config.toml
num_hidden_layers = 12
hidden_size = 64
num_attention_heads = 2
num_key_value_heads = 2
head_dim = 32
intermediate_size = 192
vocab_size = 4259
hidden_act = "reglu"
norm = "rmsnorm"
norm_place = "pre"
norm_eps = 1e-05
positions = "rope"
rope_theta = 10000.0
rope_fraction = 1.0
qk_norm = false
attn_scale = 0.177
bias = "none"
tie_word_embeddings = true
parallel_block = false
init = "uniform"
init_std_qkv = 0.0729
init_std_o = 0.0
init_std_up = 0.0729
init_std_down = 0.0
optimizer = "adamw"
learning_rate = 0.0063
beta1 = 0.95
beta2 = 0.95
weight_decay = 0.071
lr_head = 0.0147
max_grad_norm = 0.5
warmup_steps = 209
schedule = "cos"
final_lr_fraction = 0.1
batch_tokens = 32768
max_seq_len = 512
doc_mask = true
train_tokens = 113800000
max_steps = 3473
dataset = "wikipedia_en"
Each number is 128 + 24 x the weight over its row's rms, rounded and kept within 0 to 255. Layers, rows and columns count from 0. Numbers have three digits each. The size before them is the row's rms in percent of the matrix's.

# v: layer 5 attention value, 64x64, rms 0.147, rows 43-63, columns 0-63
# o: layer 5 attention output (transposed), 64x64, rms 0.157, rows 43-63, columns 0-63
# gate: layer 5 MLP gate, 192x64, rms 0.202, rows 0-16, columns 0-63
# up: layer 5 MLP up, 192x64, rms 0.215, rows 0-16, columns 0-63
# down: layer 5 MLP down (transposed), 192x64, rms 0.192, rows 0-16, columns 0-63
v43 117:149092130116117137140104139156148104106078159138070111122137143112142119158176100132141128148139136100137089096102140083079102121152135152118117133153113161120144169136106157158108110108107109
o43 108:142158129124156126137142147124118110118113129143088137169084210117115177132132136095127105154110139127121083163096096149148151155150138102110160108127153148113122078118099124109130119127119119
v44 130:081104143145139136126149180112118097140078131097137158134132123122143149095152126149117135160149141136114147085133133195128117139106127158104118134059133126109128135132165112114131141143095086
o44 130:111146122118113155109133148150085152125118116136122143087072096080120158142134157131151147148111113122152180116114152138138133152088165104130131104130112132156100162123092111128075155099142103
v45 119:081107105127128109114121126109154130126124118130148117185138121096114124187126139084132113092066136135114105100142142167092088113175148150111130136134104140148106141164123135092160142122130130
o45 117:087098146131086136126141140096124128122106101133146122102118163071122159103133151106096106113118146125128091134131131109115106095128131111119070064131111131133147149135121131115198134111108155
v46 119:163151118106115105142081142155100118136100135155144148147095133137107102124141107170111144151102104101117143174160084126159096111133125126142157167111131136172112101166112122100123137120118179
o46 122:147116076129116123113121146137133137157108146096167171145128156170149109160178148146117102123105124141096144119174152095147117117153128137133124138136093119156142111156153103187162118164138123
v47 109:119143100155157140103181159153102175118119133134118134127144120109150147103191167161106133109156164118134183137145119084116116100127140122129136143094093166137110108134136101125147139149156120
o47 116:133126137113128152111164167156142135155113137156170137135188097130186104136153100142130091125096127137155132122162096106118175120118142087133133121082111127136135127160132138120088138091142101
v48 104:112153100138133188161114134137116097119203141156117093139131107130135135100106129124144146161111124125152131152143159098124148129115163116147157095145128166136147133111161082169125093123138156
o48 101:111107096162155136148101110181180122158180141121094119156177120147144096117111129158102113129165131113163121152119141089140161093134147119116133148132137120106158088119141153098136122141118132
v49 100:143109161105118169131089144156149120127126149143072159150110146128122097141156116142130139155110162080141092124137144144115108186105127174127153117135123116150148125116131142164119073148096113
o49 098:137127111114139160157128147130103141101136129138070164148094199145108171132132147116137111155130149140143114142114136129118119145153152125127191110145141116179115094130074138144117111125109100
v50 120:139138103102107135118152102114124140102109148147103117132138134137136137123170119067132135124102130093134174158140083078165134090112157106141102151138140157105172130171091164134131148129104120
o50 110:137126123111163118101142102158122067147124140176137161117188144139155125119157148093172079135117130125149131127160099145160131134136120115098108150134147155091160087143137120105157141136133117
v51 121:133139145135129104145123085106130168114148174141108086090129142138154141115091102112150114111116152111094088137114148117186107163166136177126125118140138134103139155113170131095114163133107115
o51 112:160166143097098088128126115144102140102137117122120083100120156119124157072123141135115057158152149139135117144094138137117112142114153146098129139135122158090108106137103165092147159141123155
v52 119:165126133136137120118079130114101174130161110109176163113187159112128171137118114112152097130121093159126150133168129150118126100117115091146122140123149085134136104133155095147102097103144123
o52 119:131120115146100113114101127112142149118129142118169154131184103119081128147123115154125185109156119159101152098116120112118121129132128162109109138143119125108148180139154160142132076073168121
v53 109:134141147142143142111096172087127125164166095133120135114172148112129125129097127102165123139138069170139132126109155107146115134120145147150152103134137144139134148115193113188127101139106145
o53 117:127123127130119113158114147116158124137152081126128143119123160115113131123097154150116212123175119157151156129092156097114133167122149162113154130161161132096131123110133164095123112091143153
v54 137:127111136159151136127140114147053150110124137096121117116144134125151128113197136114170140105107156111157157105128129068111141091117130165126126113090117176144139124120141142167125136149112116
o54 121:144131156112144147133143146160117136115114106132154134111145136095169118145130084119152112138104153153146137158089083121144157132145147101086162146103148157140134090157108156091085145082137091
v55 101:116104137141136165128118108116148093125143105127145127132145147130102070123141121125090119113141146120149101132138116164072092161123065149132136095162100141147145147148132157148099137153090080
o55 100:095129118142135191144132131102114102077130092113122104121074187136100157112126106100129119138137138171114142124110137169112127152120146124141184087145130127155153138133110122095150112136120114
v56 112:119145118131117059124182140125116107126099126137101117132106127112111096129124100144103143160129146122116177145083114150192100114143146107141110165131120094112150101150111153125155153100106149
o56 108:142141113126148097102163093131117107168129145157140126100106146141172112146147141119145101125093118123141112118163160149144117172100141112159101135138129105137099048118143092162132163139106124
v57 124:105193166128125111126142113156149149111115172118107123108101105129124153137113135131137127111139122163149140141068162101174132103159144145159096131131114076123113104140139162098161107104135112
o57 122:164142203087115089141132129132139113126136145174108102118134144134131125139124114125097119097101137112142127136113110170125109121121130105141102174147156121139095090085129147168096166117110163
v58 117:161124181089107159107103121100099125159125095149089152125116113132134102122139107088143145120118155105143165117118107122139158151116138150158108128095099129145134143137143187162141123119093077
o58 108:130118141098146145170145128131083108138121089175113125083106140134141132155133164114141107131138144115150153130135134129143103180157131108120181156147143162160128078136080149110131119107116089
v59 114:138169158114114134100102148126127139165178133148122143121146134167140116125103132106106133108115149152104099112101144158181090149129149140165196140159128140140131120170126093142110114130155160
o59 113:113126142108089084148103124139133152141127105106137105136172155188144123120119164142115158111148151155127109122141131081118100149107148140160169097155144062139134140139119115143161103115114153
v60 119:142166101132118116118126079150149187126140076129109136138141142151093157136092126147112119154123137126101105118129144138160144147112133111145112118124146159132104114159067088138095154125161174
o60 107:128132146145126093112101096114099119147121169089124145160191119145103101126116116163138154101159121118107117111155132091124154110113115152172119092099159112115165156180149110140140132148133142
v61 115:130107125144144140198080079139106185088114146100158120099142158106129161114135109100159103162069147126121131127138111124128125101114118126137100111131145134130100113131138106139092105112138134
o61 117:142142137128122113113101109150104150096140161083143135136178132109083132153152088163137157115128153142087125135080104133139152100136140154087098144118099143108146151169133152139139109096168121
v62 113:133136098140142090104186088101153137162126098137107086168130122116101123123132123098145146136123154111124175150118157120155115136149164104141097144113146143134168119124089167089130155113096120
o62 109:153116120127161109113171067108125079183132128172127121094120138104143105107137147115173068107132117119136115122135131117121142145114125118134092127149142146116153091138124122106134187140093121
v63 117:093143134136139108148145093139082100095118117115102139099126111103121152081141119151098134067123169132124110127109168128154131150116111149133090102115119133115122131077108135178089154142127096
o63 129:165134156140109141126113100143083126097107133119120083113133081123135136142113060130110121117128127118168129143129128147126149159125147127140167118097128133151123102120079106083066161122146101
gate0 102:117130089151099141157120143140176154125106093101157129151162132113145143098133111149133158116189132136166103095132097097103163102135181162158137111150150117127116117114148129093138117121151112
up0 094:152129133133132117106131138124159136165108130092085123147135151103127089115131130171123094122135093135127166131150168124085128120144138120111159148119125101158083133151093184126146163137112189
down0 103:139099098104155137117140140129159129183156121110123083151131095128106121125118116111104151122167114117123137161114141122131159089146120092148151106139144062141115185128101114141081112113160124
gate1 097:183129077147123124132131138150109122135107158152149148126126124094143161103120142099129144105130148138130068141095102150173136095137134120102122141159116120135119143138154106142128133200085163
up1 094:135174179144129153142153193129119147134137113132117125075125114090095126122138131123127113151146154108126118121100134180142139110103120098183109130143125128138088097162098148120108164102144130
down1 093:122142108101136156100126123128110093123133111120157101121147100141129128088158144145152100131087095099109098091121133104138073192157129126168127145106127114093096148115142140145158105149086130
gate2 118:165105140114107102182121135137140159128159145134116128111122120104127172136097123139140159117151118132157139192128120152097139117175179104119147126157155136176125078150102122105140152135109128
up2 123:154123136126126196115105160148126134143111120115177128138141142160112109132129126089119122144082140101103140099128148179115101136110070126105120135099112093133099178129150109118087151137123121
down2 128:120128098096151088116168118140150143126082121104137164114111138160090110100149133155154193142116120152103124120096129113123118117161132082121138139142167093148096131070120143115146121120118138
gate3 101:160149094112082147157129119148169093120111135077119169141170140124133148113116107135151177113116101104133139149095081119123096096148114139087115114115169147160111120145144104149106125131142121
up3 135:120115122102179099139137134122104182126143099179156108109116106090125130138097153120142128106106156163173098124111151138152145120095145105129125095133100119077140118141135090092139143149162124
down3 116:133089144138122150120111114118126151080140124136153160125116101132073116104130160100133122119154146091130140102188133127172131170110142121104181114096131145119110135126130129148120121127086066
gate4 110:114119121159111119132115085130121169131178128063158121106153121130141130163117097156142145144158150157186100102117137112156137138124164153110144087136098123121146115138128146070139145125138126
up4 104:124140123135141126097099103125095118141118157143163110138078096150151118180166113103152130071120118166176113090151150110145136122132144108139148111100107115150121136086133127096117080134112139
down4 110:170146150100077166102148141103074089182112145123105093141090116170105139136111159119148124155119117114123143152144150129135133112122163142096144138163116129119099124109118125146154102112159108
gate5 095:124093149161107151129074120120153123115119136130164143102128109101155125133068066151120156086119142112128126161126106149106110089168127138121090136122132093155130129133169159111130103137140151
up5 085:128166145135128135100084110151137114118160123140100146138133134137118169124086084139111150135092164109118128104149138096108146115114140137133123170139190102163114137152091082150168152142150140
down5 087:127106140130128155137109115165117111165150145141146131123118122173082134154152129121119074131100110139112124150133117102193129164107176134123155160116112117093108157121123166090143173144149128
gate6 098:131078093156131157145147147145122138155158136099142139119180156160152127131111130155152123099151166156151148139137143099123098106164157134077182133140144136124132091165139163125154133110133116
up6 086:112139112142127167111148138100151136134141161094119112172100141112120133110082124119134119098115142163154120139143099115119138126086083144120104089155148158108170175141164126091149153147110085
down6 098:137094112146124087130148145129132137100150121083125149152146102138130091094099082151106138137112079139092133133128169100130138126152102118107175111107158135167151135133131086130127094080141104
gate7 088:133095082143107138144144118133175146142130119079124140102144137141149135127102151144152137083192121178149124140128077119154128114153163128130156137112168118131144140155175158129119113157120117
up7 073:159161131108115122143092127139107110119158140159154150163129150115115154132120108095173135160089151105141098123126194148089112137114113111117115094177120165120101095111113098128131162136110115
down7 079:112123139140073139122134098122124143133145133147138156094121061111117143115131111086144070121129122161127155092145110124154105147095137139117131097103143117110150168120144144150177144143073126
gate8 113:097135124160104152190142104139149136106131102072127114113121141112163127127147124159123172121167145115174140143127138103131131129121131090126145131114148179121143139136187125089170152106133131
up8 125:142119107120121102048121133107108112145132153164130146134142124104098157115109139148131094146120133174078123134141105125140123118135153189130104143135127075141127130127091118163101094166123131
down8 110:112067122128107171161093107138125092130099125157109114148148130116111087128088098109144125118190122133127120158096106124182115135117156137124138121147125074131095095130123134149102119139143112
gate9 111:157140079175103100137113120117184123107172151105133160147127137130115133149144112108131169078116143144100089142138122111134123084189150119108129100118133105138148121152140126141171148137139125
up9 126:110084130113115132138152083114083146140126133142154113099148152097168160129152189135145121145122081085113164132144122106148104140144074134114086132148108129139106097132120116136115090121121143
down9 125:141112154143089150146165115193134116133151092147125113151122159108124117172157147160168105119083149112118157105118166115095132138109122086147122121101112132099092133085120156108124139143132116
gate10 089:138154140164082134109121136148186158126134138100191108145118126102121107168139112144156149085168147140120081118158090128101149108128141153119104117134131101102133138150159142120131128131087134
up10 078:084133136109103108104166124084190144126130089163118116121101088143108099090131143152109149142134131181143116145137103115120117159119141087096103134111142121125177143127128148138134154135104096
down10 090:083132116138099155100126154145099106157144144177163148121212186109151098155120145104103100109114129101129116128123127153136117116120145124130152108121123137110143113151091101121135101159137121
gate11 098:151149151140138121121149121152134114160103132135141155145095143141164119107147136126172132122115132134135120144118044136139114131134120106149128106144180134116126116127163128132117144143140027
up11 078:110102120082149103145140180115118127116172093117126104141137131089097153100134168125099148154128144135069124115145180115120139094129159118109124136153106121131121164127136141142152115164113175
down11 088:101167115134099139122121149115093110120133093101087148147165130143120107116102148149146120131140166127160142131087107146098146115135094074114137126171105134141142093141136064173100121124140133
gate12 095:131102089102118155138113134126149123119159136113097152139175150139154115123145138153133128135150147170113144112097100093160087140124164089142182141140130095121126145179134153130178121122117087
up12 087:150116119079155131132090131120122125117149143167097141135101158151138109141152160124110147182125130113059124159127089141135134132108121105135149111131161083126151118158107127141129107124115061
down12 094:131165133127116101103158135132073130144112147149103164138099142087099148116117162103109085124153134153114138117129093099135139122124148191138128135125098113155129159106113078114109148112180127
gate13 104:098135112111095146152108154117153160136195100110126129105157114134164127148113122157133165136133136152152075145104167119121158138116179140136124103178120162153157117121109116140160112123115147
up13 096:129164093131102117163124135147157115132151164136100098125132127119180120143120153157125130182148146095151135126105132147126162149102147138114130102135164154155162101085084145150152107110083123
down13 103:133141144108091109118109179123149138180109153117168145114140126161118078104134128111073127122151133123170125121145126141126155114122106098120092125114112123142132067125111083122124094132086152
gate14 111:157113127109118114101150133119130109100122121122155159130113151145172122135119111077123189145130103170141084135127151153131122153136147074105161130147156073122103094126119157132148114128091151
up14 109:099101162088118127174135146151138160171121140099136156127157156128135148115101207144163120125131147075126146121134139120148141147117111137119085122124098125133112116147135106173106141115151161
down14 113:119128141139135128175130135097152180096138116166133154106171107131133107109110102067150129115133130070151140112123109111087162146147114131135165132096114164128124161140119087140142159133105136
gate15 091:143137117154131113145103151101131108091100128133110142123135113128127142150103169071130179145127157110136135108063143139125096122165117134110156141117149155161168081146115112145157171117140106
up15 089:141150135173132126152123097115120135048093121093132145115133114120115141085092122089136122177142159091119158097109145156128150126125108145155150104137104098129143140135180107155139124124140139
down15 099:123150143093119135147121139107126090129154103081129159151128074151103149102141129086105118097157106087119129116117102141131135104118125139146150136142102126118112157125141101077148132055137089
gate16 091:122139085139073152128167105115098137124092102157103181144108145094131127140132084168101160116129137167147111114146123100107132143154146108119121110141105129129108123145135084139081136149155098
up16 081:111098152144096181114123120160112145125179129114129097156169094099152116114105085136103146113163151087113106123123131120102154119066117123155129123119136164120169122138134144155125143138145160
down16 084:112132122165138135174119108094110116116105136122096119089120140160146157122153144097148143136150098160134135155144083161136112125117114124145141132106139058130081173095100119097116116115135167